Weights of a small GPT-style language model, trained from scratch on English Wikipedia: vocabulary 12979.
Each number is 128 + 24 x the weight over its row's rms, rounded and kept within 0 to 255. Layers, rows and columns count from 0. Numbers have three digits each. The size before them is the row's rms in percent of the matrix's.

# down: layer 3 MLP down (transposed), 1024x256, rms 0.154, rows 796-808, columns 0-255
# up: layer 3 MLP up, 1024x256, rms 0.165, rows 797-808, columns 0-255
down796 087:101118101112076131134170123146114114142116142156135126139131128168121109139144129128122155119113142122149126163126086102126170133141097150101137108162063122095163142116098122100134165099145063156121111144120122139145134061114158132165173109115149132145112121184114157144126149130144125080162072171140149169148153132119096132130154151154169114131147162121121123119134138107129061144117123130143119150140127123125168129128101110108087148136134172131138095144161101106106150112149155144096097126142116116204138130181124118117115106083119152147158110131105147104163113117120116119137098118132150131146070149144108137143130140133102122133119159136100110144141104139132138125119129164167110125183114120130091170122067127088132132138128087090137088171144119130113132137107111
up797 101:128148120131139141136121151141152139117131131139145116115153203120155089135101144130106091111105086118117108135162130078135122132144145135085124189142115153109137124139155094118164104132123123107089106103167128130180134134139075150157094152125092095115115144132160122125163149171146099122165121120173166160117104119084120118139139125090116125123099115114100120137128125149123156125085140129118085119151151156131117127137114141070122123139078106142108106113171103125132123142155108076137165115120125147174160161152136093136120150090152144122111125113102146140105155164140144145108115148135147111134109155119123149119143084185168135131172177144153095134133134118101076118109112138145140118085097112110122138090177092152164120116125133104147103158132115103130116164110186
down797 096:076149151115133116108079140099105137121131100113124099156140081132091131129180141149181160125146105122135102157102130117110115117142081120136093098089107140113104196147129145112143088126121092119141123124109123128138099149124103144109158109139121139136118078155121169070098107090092150132131096129126141091090168098118097080141126089136105086110119143119113122130138083157155088134133094108136097169109128151133065131161096152122146129130095148093134131121072140119110108119101158083111090120128123146119128075139104152131139124131118109116100133110140096121117107108121107153100141129151129127115105128143129091113121138090123106111080108136129138129090158127104135138115121114107115108119136121180148079129075111109135105129125097126138165145135119159168163109131079
up798 103:190148141155145123099111136149123124087138160127116119105179135132118164141082119092160150126167111151118110149100108132151134189116116094158142193147163117130159133109124127139099136131135122117119174115154159116112101123100116155096100146136134170170142123143112163151120132154121175122131111132157109111074157138139124167153098101133144132156063136110160119088148089097121123085145134158141130119093147119073098126134160147119117147136163139146108118142169135141104139102138149124158162096126150126159133139142144135107105128139108144130109159114144110115092106186134089136167112145128145153158092133165097116112141116070134103128121148103169104153148136127079156120167152095130131107168098119133158135098086139116122132103143126152155112119146092151116127130101136
down798 103:144176126144132139134139135152157165127130106098161128132139089150114128112151122155117109169110129164107134129115136101141107119123134069122136158162101083133145121113141131090113094145154112128147141143092117112199144138133115174149121124156089120126070142125098117106124149153161108154127098123143089145085100145139113074098150190152150100083130107111175166078122094107149095084134116128128140104156144176114114126156122122155161135099114089192115160131113111107144137073140132118108117128119134104163155115134115134102123137097157122114120118147149111107132143091139102104175167151128133125119155138121112183173107131157108161169089137137150121114088135122167120122127182127132146104115148152083144123135119128126140113125148142107142118132107125083127120150102140
up799 081:124156125200109121153081104116140157156177099201129078113124152114142132083098123118109149112095148132139108122134121100122097101110119115114073184113110141111153095104160123124110124089126153156178151114192110115095150173127139094135108131133153116147115106135105130166103132140156102124118095111145142107129170134117100169111145124129084093150166109120157124123097130131112157157125156116143144141183105141163125113111129131142149147123070144095115141118097121128141151157129146146093152137140158102101135101097142129112139139110083120102132129123171119121149091118108092145161106135144129122134138077153181113087103144085130116115130181138113148138118144121160119150129142136134102144132116130097116149171097132129146112120086101148127114121111112148124108115142079
down799 097:099149076162135174137180081165092140132101125129149137159080178089113103096124150157116154137117114133179095110127134096108159132118137117151102110099130106143132131094109134133141149137095133108121171060131158113137154128096120158147134106157115084130164122122134117141115121124115106106087118162186151158134167127138123142130119102135160151127144118130130170091082103127098099104132130102162133152166147104159125073184105139154133121154156152102134134123173118127109142092121174150096154122103114088151127110108113128081138128114157095153123166119103106144137158120125112126094145113171116122149129120129064135111178134099149154113147146116075144103128120131151129144126115134117137142146129106143141149124159125123106100151147138162129110128106106146138136161120090
up800 100:153155177132151163116131115131102138149108147132155058103157134148109152150185142156127120094114063125127111124106125110122092153151137143131122103114101116125182126105137125112142115159107152098138095178181103131152096111089159150105112140148088125186156135101124096118146144094178126122150130091131135118118156095129122098155119125106122093125126137134144185125140084137134168126130077133146106142117122111126142104139127157093119106091102142133121107129100144085128123150107151107184109144133127089100159128091135149111084076104162129128135108091145123129102076106149161120096094148122172146128141123148153108116108099096126089137114122131141138127144144089144101108156152107127102108138142135108143080170111105142128103149127167116121114145102128148156138116104108
down800 102:126142086121080099118140119113118093111122093105145131175149103118140134099089121127131122099110133175156098121131165117136119130124081150110108084146130097111116090077126189090130111147149092151120141104174143103154129108132150119111161150104132136061161155121135138088152172095156103106102135109106142142155131146113104133122135130125105112087106134139132122132083120164139168137148121123098132166154140073138126092108114155107109155119103113119128109139160169107135129099143127126158144131093075143102122139138162137158184112134159174114152119148128121155104121134110145135162131130116086105178106155142144145133146155148112164120141137096137144100132089090088173124115152129103161166131100145102129126141140161126110150146139094135164135078156161137124103132126163
up801 091:122138143091199146115104120166168115121125125080100088138133119142127102107165138104109121144104163110097130102113162129198144119110148120163158118112131118111148102116165132144091132151159148115097147153162142115092122072111140121160075108101120157145129101119145104087135109087108173138132129128096118162174191144143139139078140131167133126126086155150133107141140115107112181124090138119161111144153160148121163138135110161143147105166124114130155127115149126150127142109138113121145159134176128109145154118111140156138120139119117105159175117120104096115074154124142136145138061115164179130118132130158130128141135115132105117112106109114080109130106113117126139134142178093117097119152162135093108121174120142130145164101125132137099122115127097171123129127133105
down801 098:107144169124136131118110072093097143126144139129143134105111153089126128145137144127165135119126153140114140143129131098117129119133107121142088154119130113119088159172160162119126136099113159145149110159123151120105150111143153096135137099158099170065154122119111116126136112108140109143106109120142145094137149100087143103189116066132145145140122109121114095138110143132176156120160129128142149137137081080098089147144141100093105125137136108089119110127134162130155129134116128143115133149094121153105084125136108158132119125127070132198100150101076115153125106155124153086070115161162132129132130119125120152118090124180159089107124083111128131141158111103144134110144127132130090119157091071131117132165111148125076105084145172134155134139116095115095134147158105
up802 102:174103129091105151101111152153154148153098126115135097117107099116155105093144150087134103144120146187106093126182141112134150107095092113122124160144148121093128136114087164137119131105128143126168155101160156121132135084123099123087172087143150165153135130131126072118182120139110106081130121161140114108140129159141136162123136093144139125128107153166126159140129146144132112161144143074165096154128139140136136127139140164144113094112132110108122085147103094115141104110095138099147099149126113124152159081104121110128106115084089075145118151143151134137078120153131127145151124128136115130144150103118126151138169185096146122128140092087098143153163148096162132149120186152118152159149142133114116111125140124083152112128142164133079115127144120134092130163122125
down802 099:081133125163110120119139159119116143144115130169151144111142154153135111125101116147154100094141145155098136182154149137131089134097110096104110131124113160121134115107114153143134068153133163134111146135106117157148147135134152147123109097126126152156106079116090123135129095155105128176149113185114110111138137094092112130125113102158109117131169148188154139160164110086119113167131116123183133105116068124110167107152095129109171146098134139136117112102131136126109141153127154118104122133115095105116157149091109149170096098107091163103135124120146143132181162112172128120123155133140157147184098118169099123101130132092116128088159196093113152127138103088132145139136107134136153117149128123146106098120086132101101146141138107098117121099096100141109150110149116
up803 111:141120148140127130103136134186077102136142156151094148142121122104076125161136113129110133160142134167135174119181112165137185115180100112135128096130110094101129168133140108167110102104115121090119151101153146128153093120129138143088081110130123109144163150122151167129097123113137149113105146140094121121116130103114127146125156134128135170150107123134137122120114113167147121144119102129137161096141147121147133141108149103123139140142081152172174139178130111184145154136135092127169146065132110106145174071144127127139117127133128117108104129098107102117151139145133139117165140072112115141144125121111157159130128144134123129075187111115149141121141090103116103125118138121143152105100123131124092142151168124150113192088110107108153167132086154098108117162148142
down803 102:133125124092092129125094122136123088120126117089121125120136121106139149153115123155121116120084100094140102115119152116083109138142136127120136137116118145122122110111097101173148111142119115164154165115070178119103171098125114098099126101112134158125170183160121128118109043083117114102119123174132105143173125147174138133175173110115154097079134139189122137154150087145151079132145094124136130143117156149082106179107107160132113123148116106146098134100149124148161129071134127181155135134136130127135116126117131114167097171119134133169134176120116096095141152138119159131119115128114134150127112137116188131153105158143063128132111115104119141110110118137146143112130106129129107122155153138176165137178118138127145139135127141121114140128127121163149157128139127
up804 096:093132157075101118155124127144128181111163147144086117131122144129139167123123169176120120131153140124160132063087110111171128137097163148150128136159126132124166082110165107135126124102115113146110117164110122127150123114125103154156113132120129120121084152115145110113156150106102113133163145151125171149146145075155102099115105094160119122137122132130153118144104124128143126176148089109112122132092163133110166084125133121106149159122111105136144138084150144125135149103081109169127142102136079149153120120092128124151130098133171157141126156136080094170148132088113114117111152111115140108131110162113103142059110097147132162135120130110115104155117132136138119094149144122159155109149131108168135141132129113178166207136139119096145105112128124125121128094068127
down804 101:116128112137133136125112106123123093115115120142138154167118132129098123137113150167161110134143141130108079139155128126138098129119099135140091105139152143129123128130092166151098158166143115123112160156124095140116106102138146066094149147131108123147160080130147144125096107147154150108127143109143104109150120178140106119162149149100135109182135152097128111135105097159120157131138123121151101150120088133174136123113166178130166116116103092115142135170159079143103136109151146120154144125155166079109133155172133125137142134111132120129166090193171124149101090145118149154191144121146126154134112098104147120103132143098110128132158133147138144101142149122198140153110148144119151149110093130142089155127106149100079093119104149151128144078120128085090106172164150
up805 097:133123131085151135127198151128121095128134131089140075111136156099135094099130133131106114126141153123164091134133139104122178122114135138152112151074121106135150126135173091138108090113096162138131081150098109114123130143126172126159098147126158121141150115131138129134153106119132129147083099173185109120186143110125173082116185180158151131098106127156118127138147158101133160141134140118111120127117150143113145115137098075096135141148134186136131140132141104150127176120098097116165138109124111110113148102102097132131111148182112103151130113149144116117099129160118093119151132132165153132150163084156169109156109113143117114166114136136099119121111128111153136129158123124169128101130096173147184130142129152169147116112126128125139139099148079073137132130129115
down805 097:100136132109125141165125124144145178104095147141145131118147126111157147116134172129133128114135129111154136135137123153136112116136128130122149076125120106079124152152164120096131141149143102164113110084158086158111146139108092112092140130127124143133125144090139157144113141133169131103113113110120117095128098100132111105139068103129107065115161125096142139124081132153169109111128105132113107182105125141165112127091115147134102105123075173138138121085119118131082098145168147123166136184144135125120127181157121123112175097121130143151111137131131141166112151120161180162138199120121138119092145080136095141116147155118141156115123079141140132178121126093127125120132142168113144125145147168111088116137154129132101177147144126158110104159152181122144139113154172
up806 147:107098143097097128132097112125088154120142152123144144110121158133161139116154122145115112120145136162113119115085099179148138136138122068153084130147090117143102082132118148122130122122084174142157156132144151149119166130104162137131117152150128148149133127126088135112132095116117121105159133162166141144095159153110106166184131140105146127106095149159075113093142069142082117108134126143154145123125132138091112098109137166119160106131115110125119136111136155113134106142113123125067152151170148144146171131115161119105141164179149144134125102083134078159160129140140115134137146130130088090137120124123112078159137153106102110128177077102128141085118125126140106160119171133157147144106114163132166086170147130161125093134088121137142113138141113125097167120105120
down806 138:102120156139104072108091173142095119132156144144108166126110185164134118154133116165138147122118175158129095122063097128133150140133094125160092107141105077145094101099131159134173119141101148157191146123137155135138165102125141176127113138159139138150081110143084110162125126123109099172140105146141103106130119129110127158150126136121164165134133120110119132151150108173084111122137155177128160110139105135074140113135098106119114158130140099103122158080139129115091138124130137140133138110149113115133151171141165137102132149129136146131099110108133098132159118122102084127132159108097092118108116120112154127150139145092131110160117071117109123131134100138114116141167129167143151115079122139127161122141122139141094089122128119140133122111148122163078121089076090
up807 097:148141153101114125135145143129168126173138113105089118158103142143111087132126097115132128152142110122125131132082156107134151162100111108099140168114155126163165116153172092129063120124133109152136099147132128123104125093158156091135151142124124148145121175137100149122097113123116154107137139110149127132171115124104156120148114141086095086143131112120138193139121146097108137108169088088102150146113098146123164157149120118145105076149113142121144117100116132158126085145112094147150183104152123131118131169133078115118117137125107116137105101141152125108158089160136097094121159121131119172142060161130135096139157173112173140132093134106171113168116150105108134151102142083139120121127101086122132106117132135135115078147124191121131106104150107114143111113101123
down807 096:155101121118099144122153086152120141152118103091129147112106148107135096084100159118136107145094106165119084146119164124175140140143112095146114120141113143151146130081111112129144173137138127135115090126117161145085162104164130121155133145152168098128131136111169134141166108100155168136103127131142142137150165096090137130114156133131129145143180157154094112108105118141121163111126109110122125124097138156099148097146149140139147093105152101104153139105149160157127127137160141150155172095097120113155107132100157110132158138169183141074152148102165114152103135121105087114112145124097164157128150083134092121155144113156134144162141154143156141136109122116133174168136120138154159134096145037126108145116147118130177127110115125135123101157131143113116093101094097
up808 093:096102135140136132103174146142164091083129170125166146085139160146105156085129104118137124140116114163112090150095111129160139120127109164092107118118140165117136127106173127097141135123106165105120123120112133146135124155138125088129137117159082077125141159158129149115118103126155128095110118147151092116118123127133099118179106104155084116134144151141150117129120123111128108155128139122136086125123130156127139150129100160093142137149087120164151118103143158160118117168174103126103134124125155149136132105142132132104172161122161159115156098135164157122106087138153145155117101124155129160149126173115098184073122127126114100150135096123156091158171128105185152166138104132133108103180090176098141098132165113133155099104101117102146111152112138096155143140156160
down808 099:140124097116108139144133127148096061132096137119176116150128118131126137153123120093103122117113129118157143091105130089169115107142179120120115121098160089130107155123176139101159144099094167099183159121105127155078092113126133120103109105104157154125116107079125113132141116137129156120110123150133084122100137118111148128160084151113114118164136106113108174093125129114125093105119140132127137094129118138156116142149096114148072126091091148153146130127147125106111118107137118156172128125135173142128094142122078144142182140135122124157146115147139138138130157149175097146104147074128094114140128124124105115119104133131122126121162124158109165161135118131100160112132126136144155133157138145145088143141175135120156127112083175126122182106133108080053099172144152